config = dict(
    n_layer=15,
    d_model=64,
    n_head=2,
    n_kv_head=2,
    head_dim=32,
    d_mlp=256,
    vocab_size=2048,
    activation='gelu',
    norm='layernorm',
    norm_place='pre',
    norm_eps=1e-05,
    positions='learned',
    qk_norm=False,
    attn_scale=0.177,
    bias='qkv',
    tie_embeddings=True,
    parallel_block=False,
    extras=['capped logits'],
    init='normal',
    init_std_qkv=0.0625,
    init_std_o=0.0114,
    init_std_up=0.0625,
    init_std_down=0.0114,
    optimizer='muon_variant',
    lr=0.00448,
    lr_mult_down=1.5,
    beta1=0.93,
    lr_head=0.0165,
    warmup_steps=200,
    schedule='wsd',
    decay_fraction=1.0,
    decay_shape='linear',
    final_lr_fraction=0.02,
    batch_tokens=16384,
    seq_len=384,
    doc_mask=True,
    train_tokens=102000000,
    steps=6226,
    dataset='wikipedia_en',
)
Each number is 128 + 24 x the weight over the matrix's rms, rounded and kept within 0 to 255. Layers, rows and columns count from 0. Numbers have three digits each.

# layer 9 MLP down (transposed), 256x64, rms 0.256, rows 31-137, columns 0-63
142138112087062123150141139096126210181156134121165113115156145176070066101194082100146105142189110135163131117078095106139123114080146075129199132178104174185109139060148118115136101123121125
159112159136100164131134123135083118132119152117144138092123161153124116120105148118125155140160108141140126125138139077121176154146117091135155110112134147144117070127174094137124146099080097
176103087137142110122101177106121105141138100101165154137099193126120144101133097111116150129121171155170133132105120096148166142131113145143127140115149112109099087163134110107138150070110140
112156115107132126137136147138118121110161145115159135154112094130135107136147106096144125172147152078136143120120118095114137125145147134115132142144112168100109093105163128122091144126119116
094133131118099175148154123113192142116137127127129113135113127166150120125156136159141122119126124114123123141148133088097129137162109104102131111115105110101120130095121142118172129121127121
133167123110143094075142126118150119149115188163067177076150126077132161120147186129158166107121144155099143044104131118130109147134108141135085108112127090075116153131127133156165074170158145
096122123183116113106143129147111092117116133181097125151139116130147143149155151154079086126171145137139164102151109152137131146105144076111168090118133150101096138095112114102107084156154193
109098153156177128116139130120156118108120083109117119116121147121167138093114115129136093110161129113120111113140163149135145100170118166134076145100162137135151180140071113143146105126113138
150131127115093194111114120152135139115124123124111137155122128137108115114121131110117137149118133110171133160150107080108142109145124171148109146121124136133135122110162110113125138122102106
113100141128100091149163094063144137119127140126134138112139112123144117105127134079111114116098161145137156181147137138155127112185127113120098141111072111158145101130142171136149151106152119
118167143098140132148140152118130157123174127124119153117092129096154089147140109126138110121122140111134059134125129150118117112106133124122097186161136133142159114151157104123127117135096097
105128102146174125171132131114121059144158096144111095146138133175126099111183122101179092115154112117085159119128154173096079127137128143138158147159156131159148076088096090114094096152181161
131100158106153130127137106148159164157103138102134092139116120084133130128113148093146135164089089116134145101108144129131122125133125159096098151124163130147130106215144079151122127114127109
129105149140122170133087154130112124157118100101111108139144155129113155084126122105137116087113148135148105154130172131098184126132170119137104137117179146126121101089115133195105142080165070
170141116124100136082163145137146113148138103168114142175113140067108080154120169121131134105120113137067167144138072135100146133163125155159137138131111165143146128117144082115107115113118134
135105140078139124106149082081115141115151112113168133082116162130158084131123133157109162091173110142160099096084159192162113146144171123116130167097135097171135153129120128111155149091126100
149139126096122127138126127129156136084124133132113119139160135149143149122141151152108137146122140117135145166121137120094079089142122138151119095111084077153128118112110143088128161122136152
094097163102122156160118154153135100111145127148162118109154140110135138092071146157123102153135101111137145101132108137154104122139127113117126125126103112167170105117135087129153154131119169
124147158101101113123116128140105149137093132132131129116145136105127166131119131148148121170132130125132137149159126131102089116104182134098147101162125149150145114068147112147115114100138100
117093153153117165134110134094099086117139136148116126138105133172102109134125088079141127107173084182111138091120157133125155135133179186119145122068149105144112128167114109158180091150112106
153108118149114117105131128153090088079168118150174108154149195133127122163104109150141141091099136141164122139096105100150151077121129121155132142156146154100143145104166113130098124125096087
117109114156126137091153140188139087134125105174160062096130173155097089148129124153160101085137124132144111177101099122149105164105136129156132147124132126183079139066132128090153096104161134
052119163106148074103113092178148147179150143135079104119101129127101150125166140165144114137151063145144137125137101139109157152139130142153138095110141127126131105116147137106128160109126099
085101128143146174118167108169106134085102110164141126131115104096170096153155101118131101111084107144103154100102123079114115139151135133137135121148211096172153120132150131134176172115127077
131129168116180088126167165141117105124121135148138133105120132133141114115130151130111145137146092118123128095116148092115121160116142114122134117157138162108116127079178161134121126107122090
135132130122125148102152113101098158083109130090148152148103124143161167149138166129095111137111152116148146103129105143127113115121110122138093174131092121092169120160105118123115146168119156
159107138139156137164154164154098113131122162138198103146158133158147140141111132150088114176111149105143080121130102109124188093110071155164107095167134081116139111076092098135103112116128103
133170152118141097123069147171124155115144126130115098128141113125136159068097107095144153043128156140090118128140116138156102090160171104145204126122137100129148126112164146137110147124086142
133133133103151117129120156109127117093097200111161088077167109116085138114160116168113134136114150107107134139126146128120114132121119140133144085139109136134130112127183113153139119161160123
121135117092160136100117127117143132122087154146175156153135157147108167144119168117126123110138123132149109100123123110116135133147145073159143106132123086152101103135108156144125128098111106
149145102123092113158190122134079132152135139143143122142111124135126124069126125143098129123134144117132133132127148079143180149151101132136109100138102133114173152084140138121145104129121126
154152104149078167124108099183150119110109150147095094120164126116099136121137165091165134139139136147086163075133097130165146167157114111138086102156086127130155135105128139124109082152116156
118118127148131108116138147123102120132135133132130174160130089141090113089099118164137133123136122150159135097159129128128104110108160105120159122181111114164102129115128112103145124156110128
098108123114138112096144114128130112093138109184161131116117106174128156113138083149121127131141133185108127140165123124099182094128106126126113114126119168109137135124109131160125129149126115
150113094152179123143118130145114130116116177101103140113140153132106154127152117105138137095115162163118098129121169141144131124118111107146108135156118129104143124098137102098126105103159153
139102190134150148141084138136128111072115123104139055131142091140147107131110146154096115127158114113187128099172109089113143136122117100147097152162165105158154151092113120140144134118169146
104130138163118177125084146163114154141142113140071142135123071087164112094091100109138134136084137106143139126144128138083135128113163123123147176123129101145137127134109131179128134143118155
096117164111110125122159092125165186137185155157117121124138132101129141142117195159108178142147082071146099120124136115077087148121128101159172133148133159135103108073133120152125124061083131
166138114099125164095137172150115120123128096100110142132142154144142122128129161109117120093135125080147128130150147094143141079142105101161127119110082148140139122143111137115141158118158128
115157105166111091109162120151138120109096162127227121134102118137203138147177157170119103101132124128128105108054118126141104131147133090127118151112106140130139130064127093152070176132080186
115117145118112128133130147161142091138136131128151147109121149140113086134143134141147117166122141142109143109118113152133142134126120128088131123105109144104109128162137150133117116116134088
155161112086118116092123121151110119126149128098155120138127165118129119131147127100126113111128140124110149165162121137101139121111137138120133109109166125091117133100131164128129125130142141
105147151103122168153115109128156114121134128147156140137102130077142108147116117135121108095114158137132114115145120121128120122141161168120102142103098129094154148187128131134139111112124128
124105125115122139124126136081095133157131146107082132119112156128139153116102104144137117140127173099130152125145181141159103120127133171117135155138101105092136095108156169078132131121141166
156163131128160131107122102121131112128122100136116103117109140170111130123140106152121115139111143130115122146139142141112190114103148101143102133110115138108152137164141187093102117108126132
077151144095124143126114122120139179136099113094151158103137122136136115105183143088175133082128172129185105151116121156152123108162142151096161157067119119114108105098131120111143145146155058
151168135176155158087106111102115080173109079097126139127123129104126104165150121140105102078115143159106137119165135163116155104147092136162124135091161121089134140148142129109121128109149181
131152142130105139124103101130132136113102113110169132112147188150109116134192117115176101120127087104111106146129135116120106133118159143104101125115095103140118130149153157155110133157138139
140108113146144149087105141152137070129128161128141129142112141109122115115124127117145148130124121132088156095150088150091149143135161124141127159138137089119104125146124124121162152127121123
142135128155120151159163084125129106099148112171121133083142113111134082143097120148155116146172111098146126089111100156131086136167122115092117140101158087118127135141121121145145125149152143
109157112114104127145155124151147195103103138125126137115157127154098106148111073159182132150138106126194131113119124100104096080178115091150150079101118133166159122144112151099108082138185126
136097145159158137098166127119124162113164162137143111146103145122142136099133105111109093123186125122121117116117109143161171100159134134088119154145084110121098107072114105156144123157177084
128117146143126097126153133137142111154127126134088130109178123142091125158114115097121165146132095116105136101128170161136083141141144147114144140128134121108132121144127114144135094092132121
069155093073103145145136144130127153148169136109160127136068101086114117159144125149125113095097135121112149126112115130102154150116096184117109182138143136160126138067158117138148151129132127
111232110158142140114131125106133095142131145150118194144119120166149112160103130127097141158145157041106156160131110121110105112100129108149168148103131102115124198111101117106086126100113106
134098108151091094135150092116130130120164098147164129096120109149131104146109129192147081098168120133149138133085124142163127134108108130127140124139122149157125108139170138108118101146164099
160137134133153137161116145171112125107131120159133122152087102152146147126128116127091106119106129103133110145102107195108138103129144111118105108144094121130157137098144143121133130134127137
098146085110097106105106084136136119147063166124103158154127090167106184156123109117177159138108120084122130117151117118117113203128140172145118143121156138092097167160075142131164120149094131
135162076146091115143113143144121107129148092099085175149155113149121106151108154130136148126140142181152117123135161106135153138151112160122131096130073120139081162119129108163096118132141109
139125106132101205102146123133165182097075100160097118132125147140139159115137139122132160136105126111149128154121143081114118151117134142121107170157108110147083112133100089183142133102127079
118113149184134138139106097135091143153102128123139160133089109142157132096134118105102105106113170148144140117144158070131150153116112112167128117124176080150141125144099106155138128104143104
145115095130123117158177145103152118139126149194112123135178086103102110123115151079145149118114136163156157098132118143108127155106113132162083152106137130107086124134082126128130137133157120
157103102117098117108090067130119129165155167133149124173120195131118144148154108092118116099158133128130090109130142104177135143128133117104104157160130133100138176168122113129130122125108101
117158121109129124118132128138121084119171100139128153095148140120111150088129145121149113111117098116066164109113089125152139149121144131126124129107149121122121138196164165102083129164170119
130135112133176120163149105152110131125101118109128115112110116085096086145113132103116126119155123112092097154135150120116151180151146133124132131191130157142141101097131149136135135122103150
133119193146139106147164123112114082160092129134132101097125124091143165096107129153093149138124167115148136121143137129153143114117152124153143115101115113136100125078134104133132103143142138
088134144082141139071132111168103121132117155168078134108108121096091133161164139171156132142124137095153108140076103089179141136128130114125103104146107155145141155121118114077180162128189148
155089096153097159138147092106073092098118173098102175139167117147132143143138093121125129108163141078153125127132134048124128164119112152093142139145151139126103112152132129073170134157147169
153087112093148153135133113134152129151146119141157145109133110131146109118109105137097137115133099153062151157124126115068141141135161100133116131168116146124153144096136125186137149098103113
062106150151094131130123138125153118115161122131141131135105092126133126123135146114124150107178078143113155107138135104156117093136133124122065139142130167130140117144143128167105131133118137
152148119087149181066090144123121164146161125092114155168139101107109090152106134131143129166099119105136114155152130130120119113145177124111120120141058135132112113128130181119111168140132107
115113135146120111189129175129128104106156167084153126117159138125098102126151157098103127132123123129188096109134128138130159110135133114152143067122094122150150126136143105153123090134117115
182113150108118113112125171114140197110144095154134121110122115154102105135125082148133121093176136146155120083154101151083167082104117091148114124131165117110118140118117135136154143142134143
103109131108149144090122113144126143121096123173130104127111133074157157170146130184162109113082082115102137086140145121120180152103129123183138082128113129108131135140154153142176126098108156
096145140125108091141159093087160136149142162140165132167098096084139129164072135174072138118155137123161113068109128161076117130158159090134136117140110112150145133123126119121126143168063149
133070121088084149148145102132113152109112124131145063159155131159094068123129152162100140106110167120139146144154152111127095135143110110172154114109122127138117064135140152176164102131149158
076152111150137138188150188142142133136141133119124112103160108162108135149089136102191127117080090138096150157170078139135133151144116113094123133129117142110073152058137113147136128137092111
130106148136100154122124143114123155087129116173080138179060121102167130143121143102157148133136159099114116098126161111149093166133138086131149145155128144125130144101113146138151119156106064
165021134104138197141169114077129148126113108092148152122109191128123102154129158166079091098076064115134136154075108127160166095145130112141142170112134162150148169137116130109140134113124149
158122114118086153163108066094135139099162120155128152135120142142123109178125157131161149131157127118109144140128165139099133147137102142096131125086157109106157144131118103061129117106110127
094139116119148130078122173129112130103102105139129113122113107146168124158130165170124117123088110108105121122141139162147148114140123111125106080124122136114167130146135176151135131118154119
114145075110146185074113154126124073124116173161139154115165169079111121138144140094119125125072152110147138093080106148149142151125135120175126135141133088106105110164092124136166124135132154
155123152104158128095139115113134108109146128156116146070160146178101118122136126150099121119131125125134189154116121118147134133108117144122113129149136115060085142195153152134079143080124125
158095129122156131160142115133183124131116102096116132118142133143097126126154137159110121151134117103157115131125051119145127117102172130166123115119149097147130130125091150142104126145105145
150149133176132100104115102115126101139151080132138116127111128121118164121143102107105138095162114139118110155120153115153148117197120125097139131128098149134104114124175140152136112159102150
120144074112088155119119136102091116089121154168158110122134125140122153161127112138137111094176198140174125137115176117115116140190120136150131133113109088110113114134121151116127128088123132
126154120117144132148149109158109125109150142151128133144098117132138120142151176101135117081133106102120122114101150122099125117099180145105150135106151126103122143103136130118160124122121153
109102106078146132124118129152143134157152116117103117114168115182112109136134131148108160088086137189103138109090135134158123083145106117149122119092112136151153129173137125150141133086124159
122145102127110135104138127125144151102128130130105123130154096131151108147145189167141104138158125147120130130104172119158089100142105107095114145088144099128133149150107119136140105165124104
159123150105109156145132137124123111115186151133117120124129140100113094121120126127091117161150149127094151122165116109105129112123117133142134167090153099151138104145149140108144076128137141
163158106142108135107088096129168104130097150117118134113101155144136160161127090117133139166129133094112134141152127089128107119144137138104125138132160123105156083167107124151132135153094140
168093129154131139153128161136135094123128112148093113175085134149104102141098090095124110115141129117144119128107130143140148138131149138173137090127144156147150121106073166129107155126140109
084121110096119127163154139144116122113122153113115129129110172124085091141122132118127132070135127134130158120102164112153103153130118126133123132128174152089134123156138141103167135142155094
133107138094104170158131195166141150092136125099143135137132121120156086138100095125152126102116123160112105102153100155152134127122125117118123140168156145153114125085107127136130153087123075
121164120110130091128165104162138116085118103134158179125138145150137133114096109128126102137114146117155154082123096122163166117131136131127134143131100158096148149123154117136100092149127103
118132091090136112131111139146134128116149124126149122156107103161144109105135123131146130105141136127121116137164093124121114107135158107139102110182110141156138137112124140135153118111136130
121137104102121124138119109104156132087128129154167116120133143157114139106149153133109114139129101134106139134114132124134193142129130094118145131125132152098120117152092132155153132123117106
174172076141105153103150117141105119109120135144084118180118168132078176148141128099128121152147145112133144081129158095155073141118162115134098138126143129113130142126093137130169140095082103
130111111138078082137131108108165133117098107118164162159097116116138096138148134122121089162116141154154089124107149152124134088131122174101115142125135151122152096179109182114147104155137131
121114148144158110129111137153157141096117093111161102121128116121089118125119109142150116155139112142140090134129146099122161149133129130144120130137122123114187088178108094159121151123114143
115152144080128125121133136144130127164140142133147115116154113107079159165111136148111137134160142130105096121140110112128131137137136106146100091095119121180098145145131123126148131121104119
106135120181163144114112109136115127145136099139063121165110162162089121104137118120092148084116114130123165151146128114120145155149156120122129146091120128095146140182133107125147140153086103
114126112122158141109120135147119099116119152136129149159076129141152139110122125082144090142144137145115143155136084127107119120141151129142113137142122144109129124106154126155134101125141126
118122089163143146128155127108141080150152132122116187074087123095137128097101105109143126146124137142134081092158133118135140097152115144136127137140144163149160143087130122178093134129139117
116093111119126144138094133103151154129099158154111142125109107128107155160161141119105166135102139090124162106125157121083116128127108135126087161102121112135149139147137181157134153089151096
097108167119091148155093163098126120126063107101092126141149079137126155108169149119091142169160131132143091115148073111125098157121154123153163146143165114146146133112135142124115152119120115
096102117123116151118147093111139132137120104136109142132126092137191129137149115125149139130126154099126126106169092149142148119138096178140103142136146145107140114141119111116144140084117122
# layer 9 MLP up, 256x64, rms 0.186, rows 32-138, columns 0-63
125111131130112111184144168105155146136099134133106098110144193128156077167100162105154133161121088152116121130112111129163124110108153111166084122148129114111099158102129133112146155121106138
102127116106172131157161087120106106150115130124158129117078078162095185114128134138091136054129158108152095124105126126177128128136136143172181085123108123106110123142151156138154170148181090
139143114132133149104098092125133130167130115146115134085128148108106156118107112133115132133099123149117145145117127152152145104113106106135113116097139117120142185125128138132144147142128138
098135146133170118138161137124130091129130147143078127101100133140109149139105107144093111134158121126102134131124124158156115070165149092140151149130115136130092156140093133113129174125122164
153137148115104125154123135139093093151094064120124168100164175152137095140122155153105183091096201122161107150081129096118121160133126153129143101148125090112086128084137117132171142122139137
176085103134130131133131140155117098139142150172158095100149110143129167143157115091168082108099164122163114122107160088147132108125141093158133098122123115112074124116095136152159127109097118
150160109133138117128107122170072119136128131107147117150107150107118134151138119129098129118121185124086135127142142112148134134127143135141120117138095079163108131123167088095102124116134119
129107139144146152126098143107151067119128101123154152101143150112139124134140124144120099110167135121101115109110151164151151129117134127133161103149145123142142123111123108117120118099094168
123101150120135139129075161096118108139149133149127076144170108126111121154105073145115154162170130125143143116135099115138104142129129099167149128142114117135125186120113102105101110156084158
101155120189147109156138116098113135142090138116107106121134141111143122140136172132136094121122095120145118154147124129128108123118141132157129183152126082100090078107155171134152126131130140
171090128127188166138138107132166112123116120121042129119119114149123182087130185131124122132135155119105106133065147121104125157133158084144152149164129128142163078084133115098148112154130145
123159124097102130130101139156100132122119135158154128118167131115102133130167142155119127089151170112108142136114113131137122129125107074139145147116118084131145140176111135121100124130117129
144122116106130168134137139136080106131072120113117122088134089100124165109068149146150182124120139182157144138131135195124141119098124125144161124150144108145094112121129119170129118125123113
090137147132155102130114145115148113128140137132121115132121147096145159141127110109144141150085150127137125164085124128147090068100160105138115143135107113130158138096176145121147108098152100
139114163113121150140112156125123116115123120100128067137140110098143170138119134159167163104119121168115110168116132089119100134123150104186102134108140107124155196072120121117135116141123150
125098140126134102173165180110118087154156115151154145116114118113129103132134092092134115118153136145124103141089162141126135123100154137141165084144143117107119130133123091168086096175116124
160116123168164128162158135135108157105072117162083121087120105136117102132137127132112105204132155101146083138077127135144132132112138121180151129098167113105136128113122105132121115132162115
116087135113106123137098155138118113138117121137144145102149143139138079175152120195148118125122099122063087159112143130123127124140108146131126129134092165068107141154109154125121159165107159
151128132104141100110125135140147130147108129132081120097135132124139118149144142093094143155110172169110113123136134101141071098152133155137144123175102123148097091124132173117145182130134117
127093094093150149111102089112098189127109143153163174102157122148111109138077135162125135129108183125139104123149164120150117115123142106085143109166094166159126103098159137133100110132105154
159108160101088130156128118153124152151153188148120088133140096134117162150133121073130088153137128158074144142098079117134107114123128125111137114171102149133109148180126140152116117059142154
148112090128146110084155115161125081138144104095112125067144138125110145124161127088164119106097135136139142148102147173148083118129121117113136145130100170154108130146120162138171162073138128
134115183156125082145136108086160160144137094152138170121139109097149092100157114129141152159076122122120117141122090124141119171121127094142111150130163100136056151118195157106105128136100099
156125120172105090136136109135149093111093136154171129086142138137153142142115113069133141155121085118198167121138120119132111129114120120131139126188132141136088106111144112128095129124126095
132092103156136110163103115153156128108128104110106093097140126155103156158138100122168130121143144110084178130137114131124096108122147121128135127109119167124117106110145145151129149145130116
135153111086081098150151135116140114141137105097128140148098094086147151118149167166139139101110141136134150175129154154070147112132124101120152109118136112071121088114135194137124127157159173
148138139139139153096148153119106101147126130108108098094128146154146088210112141147141129154117138122043085166146177111141109116093098134146118120131143137113141141104112138164117129153078180
120153088115119062180104163139152122100136114094173105128110128156082120124157121112088104106106114127118114106086137116162155146144160123137147089163139137194127132114118149111178147132152141
130115157140161102127130148127130123155111151134104125129144171119114134093126134121124108113144129154124076119186176108169117097089099128171151142151111115135120140126147070076110112124113151
142119091189124092081108115145143101126120110113136137130168131150103150126148135108132133172105108121124166128155135153143116103143113119139141147117118123122081146119119158113125138141098130
129148147128160087172151153129137136118124144100081172129113127079171125139169100097092116109097128135163163142094120149056173135111110126152153150115146127117142127126116133122080174108128168
113134121159086141102097135120121133151157109102118148106091149148126128136146140112143152125056124105083153151142122149101142151123089148113136141143179111160130128121157129116117116132148124
115123135129136150148150121112155121140112120112148171107158088100138144158164161145126089126138145146149116085118148095133095157120154143170130118103122119090052104125085107140103132138113154
120105142132082139123115137134151157162118117123131123140146097130154110135103155181063136140157101101146133141130085122136122141138106118153137157148082153112131115129135160130138161109093154
110101096126176112177113160109136122193143097122118138144141118093109134131132108148157118149133140134143141128136144113119099108098097144160112090142108055160080152134132094099137162140109169
118085115102135139129138109154137085177094172149097140126165112141120127117129156134138103175103156146104122106076093100149134105162165119144143083171124105149117146131120097115154148115124121
123124137105195105141168117131143112129122125141092148119185145158056138147087070114107123130159134132113145133136153070145140116142115106116192136155096118136137193120117139078111115162138160
105138152138165103105129126112123086119086146169130084114099111181143154119110113135107149152123121117058118128144123121138162135118130163142157106129128115158118130134129143121094146152119161
140132145125121144161154140163129124146132145112193077113157120158098174113126112107078114151113119169144124143082136056086195127098139123135143074135115107124131145106128114141130124136120164
143096114113117117130113135129150143139087110115140121120140157119133112113123137123129120125153131103152148114130123104142138152142130089129113150144121147123182145112120148090141130169126131
116148124095109149149101163102183129144142125122126096117169145112080134138136117141179127115114091129147112107145126113122102119123100105173112155129110173129100124135127127100137104144154135
161101111129140139101128109128107111151088109126105115130177121168135112119142156137101118188153118105129160140124098128143138105132108139137125120116143125152140103097132143111107141122107138
102109102099150112147126124149145081103082169111141077129141089110099123086182144103124128109155138172114139129108138140153169145121124107168134114121158096109122135139137128128103153118157149
129156133166140139167114110110152092125119134164167143111117098124126120149098103101163165141069113131117105113155138127134078148089114134122182122124171114101092139117133115122127143163115112
175086118111127085160129107138137154088122086100124139097193153125134145152123159103123134139137138134106149092121113101163104151169102159156130133143118180136143091109136147151108111120125128
120124128122106084170158112146119172116112157113162171122105102153116129172100155154159155163112103124162118130100148121120112157141128112118159092157149132114124089124104109152131120106094142
116098086119121135163136116098071128160133145097105134111119121122122140090105137157099128101155147090108134117123170143116137136114150153141144170154089115121132148141137174148107152096176137
121137089128103110147130116124135135153125131108119101077133141113137123142156140107118123119139087128126148145090138118151132126116109124143119164164154149151149112147101094170119092164110147
123134123149111169170144131165141144151127132103157132119146118049092120113151146123079120126142135168113125149092120135111132090096125130133161129142107126110097140131141138110147119108146124
126104094130132125158127128081129130148161172117060121121094100104130096127139147109136135117106153131145157137139101138149176169106131132160137167133129124076074167141173156123142156096114141
110129124116153117120153124115109083106108125148113112123120115118145147130107125118134130200122147152091138130128134162094097133096116131140082155172148154148122118118179123117094139127122148
110137129141163120084090129135129139128114118104141135133101127128163129121122139138126127089118167153158127173130078095116103132112124102133163114138127130156128168138163149119104116155147124
166116118157079108115132115133126099135092131080091109102159115139165130115111153098133082135138168145101180130128085137144108145124103101151132175162130165110150151111156120142132127115078161
113104130161196144126131186115150126143087163096129138108122144113117163133146139117138099119081123130130126125112123150085099152110152149106090136158125103164130126113118169054129136100142094
092130172128133122108089118138137158135092111094112123119129098120158137121168154111127153158109141070102115131141105136143170158117134110113149116129124122146107119164110164093154156098153152
159151127092103124135139125100148143168093156109155103142147154122138111163088094122091136110125142125126143099136127159145104104088070084155129132127146154155139141108096117150158091147127160
116117102108186144127118113132155134134114158153195110089116128179084142149141071161132143088122134084117176159126126145143125149087131132106141119110119096121102137105106121153119113181156134
166107129080152155095155137155151125133128119154149116153125138104136141138159125123086091143097093109090161155159082130145143154111107089106145159141157134074132147124117147107167147122118130
114122139139122185148144098134123144131109152120120107103147135172135142122153112148137130144109100107085169183117176124154117132132086139134143163118074118153126111107142096138088084094158109
142124093106109149162166127129131108141095097120107056165125096158115137139143136152140130193146116135124125141086149120130129101097128107118099148132111142115131142120095147113113144133157179
141176124139153080121127125140116120103109159106152138126120151148089128164158145132115171127098146150117083135126148089114125151172128146094118081152100169109131124077159146127127142105123116
122125154138160092164107097085135164157122093130158129117150126117143153121113120166139133149146161118113164156117125121108094143077154130159156145085128098113096142114090115129148098095155149
107132128175111089106134144137075115162097117093135146136134132098140131172144110111125150132154156100079159113137131173152127110117132094156159156164180126137112098141141101086147136074098126
170113114163107099139128140137137110120126148187126115119126110131124144153103140107140144136109113085170133138149114157091149098151125148093129099119121140161140121098123163104082139110113134
134124116120107105136133122079149108120114163124120126132148165193134129115110148101081138157153115109128098105136098069138094163138123106119130137169163152133133151110158160116104145110102138
178139074123090101126152120161118120087094136161133150104121117157105128097115141127118142139101134119126132124106106164137099135077132111133137148136180155125097147117154157156168157095164136
143154137142128118122136146163123162174120151134136129093112086107095145099126159083120080152120155163137132117123124151163111118120126146126177069126164099115089110126147132126127090128104147
125201080118140146134115095101142092168129155128156080119126169097109111136144110130129122156129091128152125142107120138149145112129113099151145149153123088142132126086131127179133107117097153
158153109155130142102124122156086132130152090138146152094173184123103120156126142107111124096092113152159130154115118113139126138104156132116138072100100090136135148111145143152122120140135129
167115105086115143108159110122129124174112151096107151097096116074085093114158145149179133110105147127145166135123145142175103113087185128118101134147130118109111140121129180113122097169191127
121116094150156080179131119133148123105115164110123161171168138130096147127120145102139155144144136084090153104116119101121097118114115114115144110134094202112157118113128172104132132098137137
124129100098152116172089145111106143144147157073084121151137133109132111147148125154076155157125159123116177097131107129146154146111113098156130117095095122138104092134140124126150141127141180
153148103125140129125130119088097118157138155084116146102129099169120174117127125107137135122144141128136123185144134121133157132105155128111151194140077099086115119135174096119094161128100121
101104177080092107153150094135108069162108137136132145122153092134165129116143126156100125183123170117114148117124103121097118185122146129074135148136135119078082175116128140086157165135114159
126105114126117114125132167136128107160121109133107171163107076093070117132133173111112149146068166154180101133102129160117146108053120167147122144134141124138128157124121123099123155145088115
131077135136139098127105154121148141135134137122097115113145128136123094164167117195127073137125160176116116170063113182100097121122128127102116104148116155136174152147134116111137128056105153
106083160087133148129156138155099099114073118090154121109152164144136143138116159180144072132125123132116147115153141158150137129163143139155153079145130084180123120120116136136095110132126126
117101144143159115144145208112170174148148077122101114119138118140123156153134104153116081068103120111146128175092126118106218096112149133137119137139119180131104115116157154124101130062083141
128093141110136137142130073134162159141126165101125147129132103125101167086097094129115111132125106103102136129160123110102124128124108133145148145162077178180177116113138146114133156131159168
127156149102116076149149091125128095169133109104128156135176099128148144150100129108126152110110113112098082140119158129155088157120108131138111155129154118133134156131103126157129157105139119
111132108094110131092120140131099145155111155133128091099077117101134131130140165097168125125118128147130159161096068148132126102136138086192097170179131150146164154118135079147091163131102126
147144137121116157119103153107146129179121129118171139134145094107148117094113145096083092145103180145126104126079076126152145140130077118199151139149127109126125150159127115105068133150078162
123120111135131088132124145130131147148131191100129152140156096098166162136109114091106115155134143150132135090084149123103136121091129098172122138174095090147127164105125118146150139082127149
147112128122105133136113174115135100142146147090168113131189155157130151124120068104128086125117118156119131203153109144093131139139126132124155103150127128156108103097141123124113134092079113
100110198127125157156134158107126135131129169161138101114147119164141140082126116147100105164109109083105084105130115126123094098145152126125158144167123128100117100106136171143126135124120132
132120118139110156150104143118151133130132128112147129109149139106135120132114103163116122116113126151127130144178105131137150151127057094145122138135110142133125143137150115165091130142135115
115134167157140113149148099113123073142136139100095152150147156133127105121137160142136155145142182108100084147125093165123080128107111122156151094165077096117101134111132125124118098170156110
145127143112122094159130111130109105131130116128137158166119117099143137134123114103125113075132126127116122139127071130157159161137154107124124115134168169113138136128153109089092158119105149
089159125131151153153134120097133122140158145134110109133169116140157151113152143101130144072119121070131131127101141149139120141158142122108132115132085142137146123095124150169096091133126144
181090121148097140137150162117121135122108101142138132155155122116165093131121113109090173125123148140102103159102092195143132149084130107142141113107120142143138104141164134119089132131118142
115125157138128141113156114140127140109093126118097124129150124112125136164147172097134173122111112122113141063119143130126143147124108113098130167141103165112133103147180157135107090078158147
138127132112144136113139114104167111154132112156208147149112127131106118094128097150108164148079120114143147160119160137128107175115103148124115115140099149105086172129100144126070120146109125
131142104110110118054132113126135156126117109126115105100108130186121142150152138101131167088137177122133148104133143131123081116124110144102172150146129106125122128131144146123119111173109188
145131128145123118084172106142086103160114101129130127156144099161100171124129132121076133147082127146128098119151107149117131161147098112120135155100162137156121100107160125156115150109106112
092119125149121129133144130116102134140090107124095139121160094101131126153108113140137185158141105141147119161109172111118156137135134128123132146146123121145118131147138095127093109128107119
133132095139146178147132078130124146158137131136151124085144161085124135110130142155147132136131127088088176155115139139134082101118151129123131160130080098128124124097136103125116096113119112
123095093102127138126138157135096155131166144117140175132070132105106112117172165156142103125132171120073085143090137130108113129126134077134143154148093113149168137129149178132112146118121127
067151118135132116130136121112087109118137162130105105153125100128127180102118141146137101109134142110113089137130088151139113069121167138170146141132122148153145142132180106132072101149102172
137123098134110127144117130148110128084107160100134145103145140094168134129148139138094166127132148097113114102109092156144132096122133159141150138112130183117149136111150133131115129108086107
146085144127129107125110164097093107118106112144143099119111160143132118148139139103142118081126129110153130133144114140111148121118140141109129109160173120136146187123107180150078141153124110
084109166150122083160140113143181129160120129085179143084126164160131123167124150131151083141103139149134135114100126109115143144141074107112120118160134169130115134119118123152101087140123109
117113136155105135149140148146125178132142103133141077125168137151124129126131136155099153130069138131138083112113107139132117161095108117128140142104114133098130118175169129105143102118136102
138130142107126090107119131126167118128108146119157099112132078126118105140086112153102150115116115130170160169075143157123161115109164098138166138129137134107153102108114167114149098160157149
112126089191141120101127101093153113106119096149124138138162169121122153133148135137093147159109150114166111132139113140162117123105164116147138089139140105112128133131149114116112092135174146
148072140119120120154144088194136097113129118161107125140138150121145141121125127117099133137139137132142182119090111130093128094131117118094190113139146173110125149129169147118108104135136171
147102138153124121135152115157150153128104158106117156086116156144091135119107166134135110126130120089142122100139174122148137105090151113152107145097121136126102154113126129107119111140128144
130139148095123126111111144139181070095113146150117097125155125132129116152166131122116155174126118106101139124141119087141143184099065140152126093117157098139160122101128149105088122156126130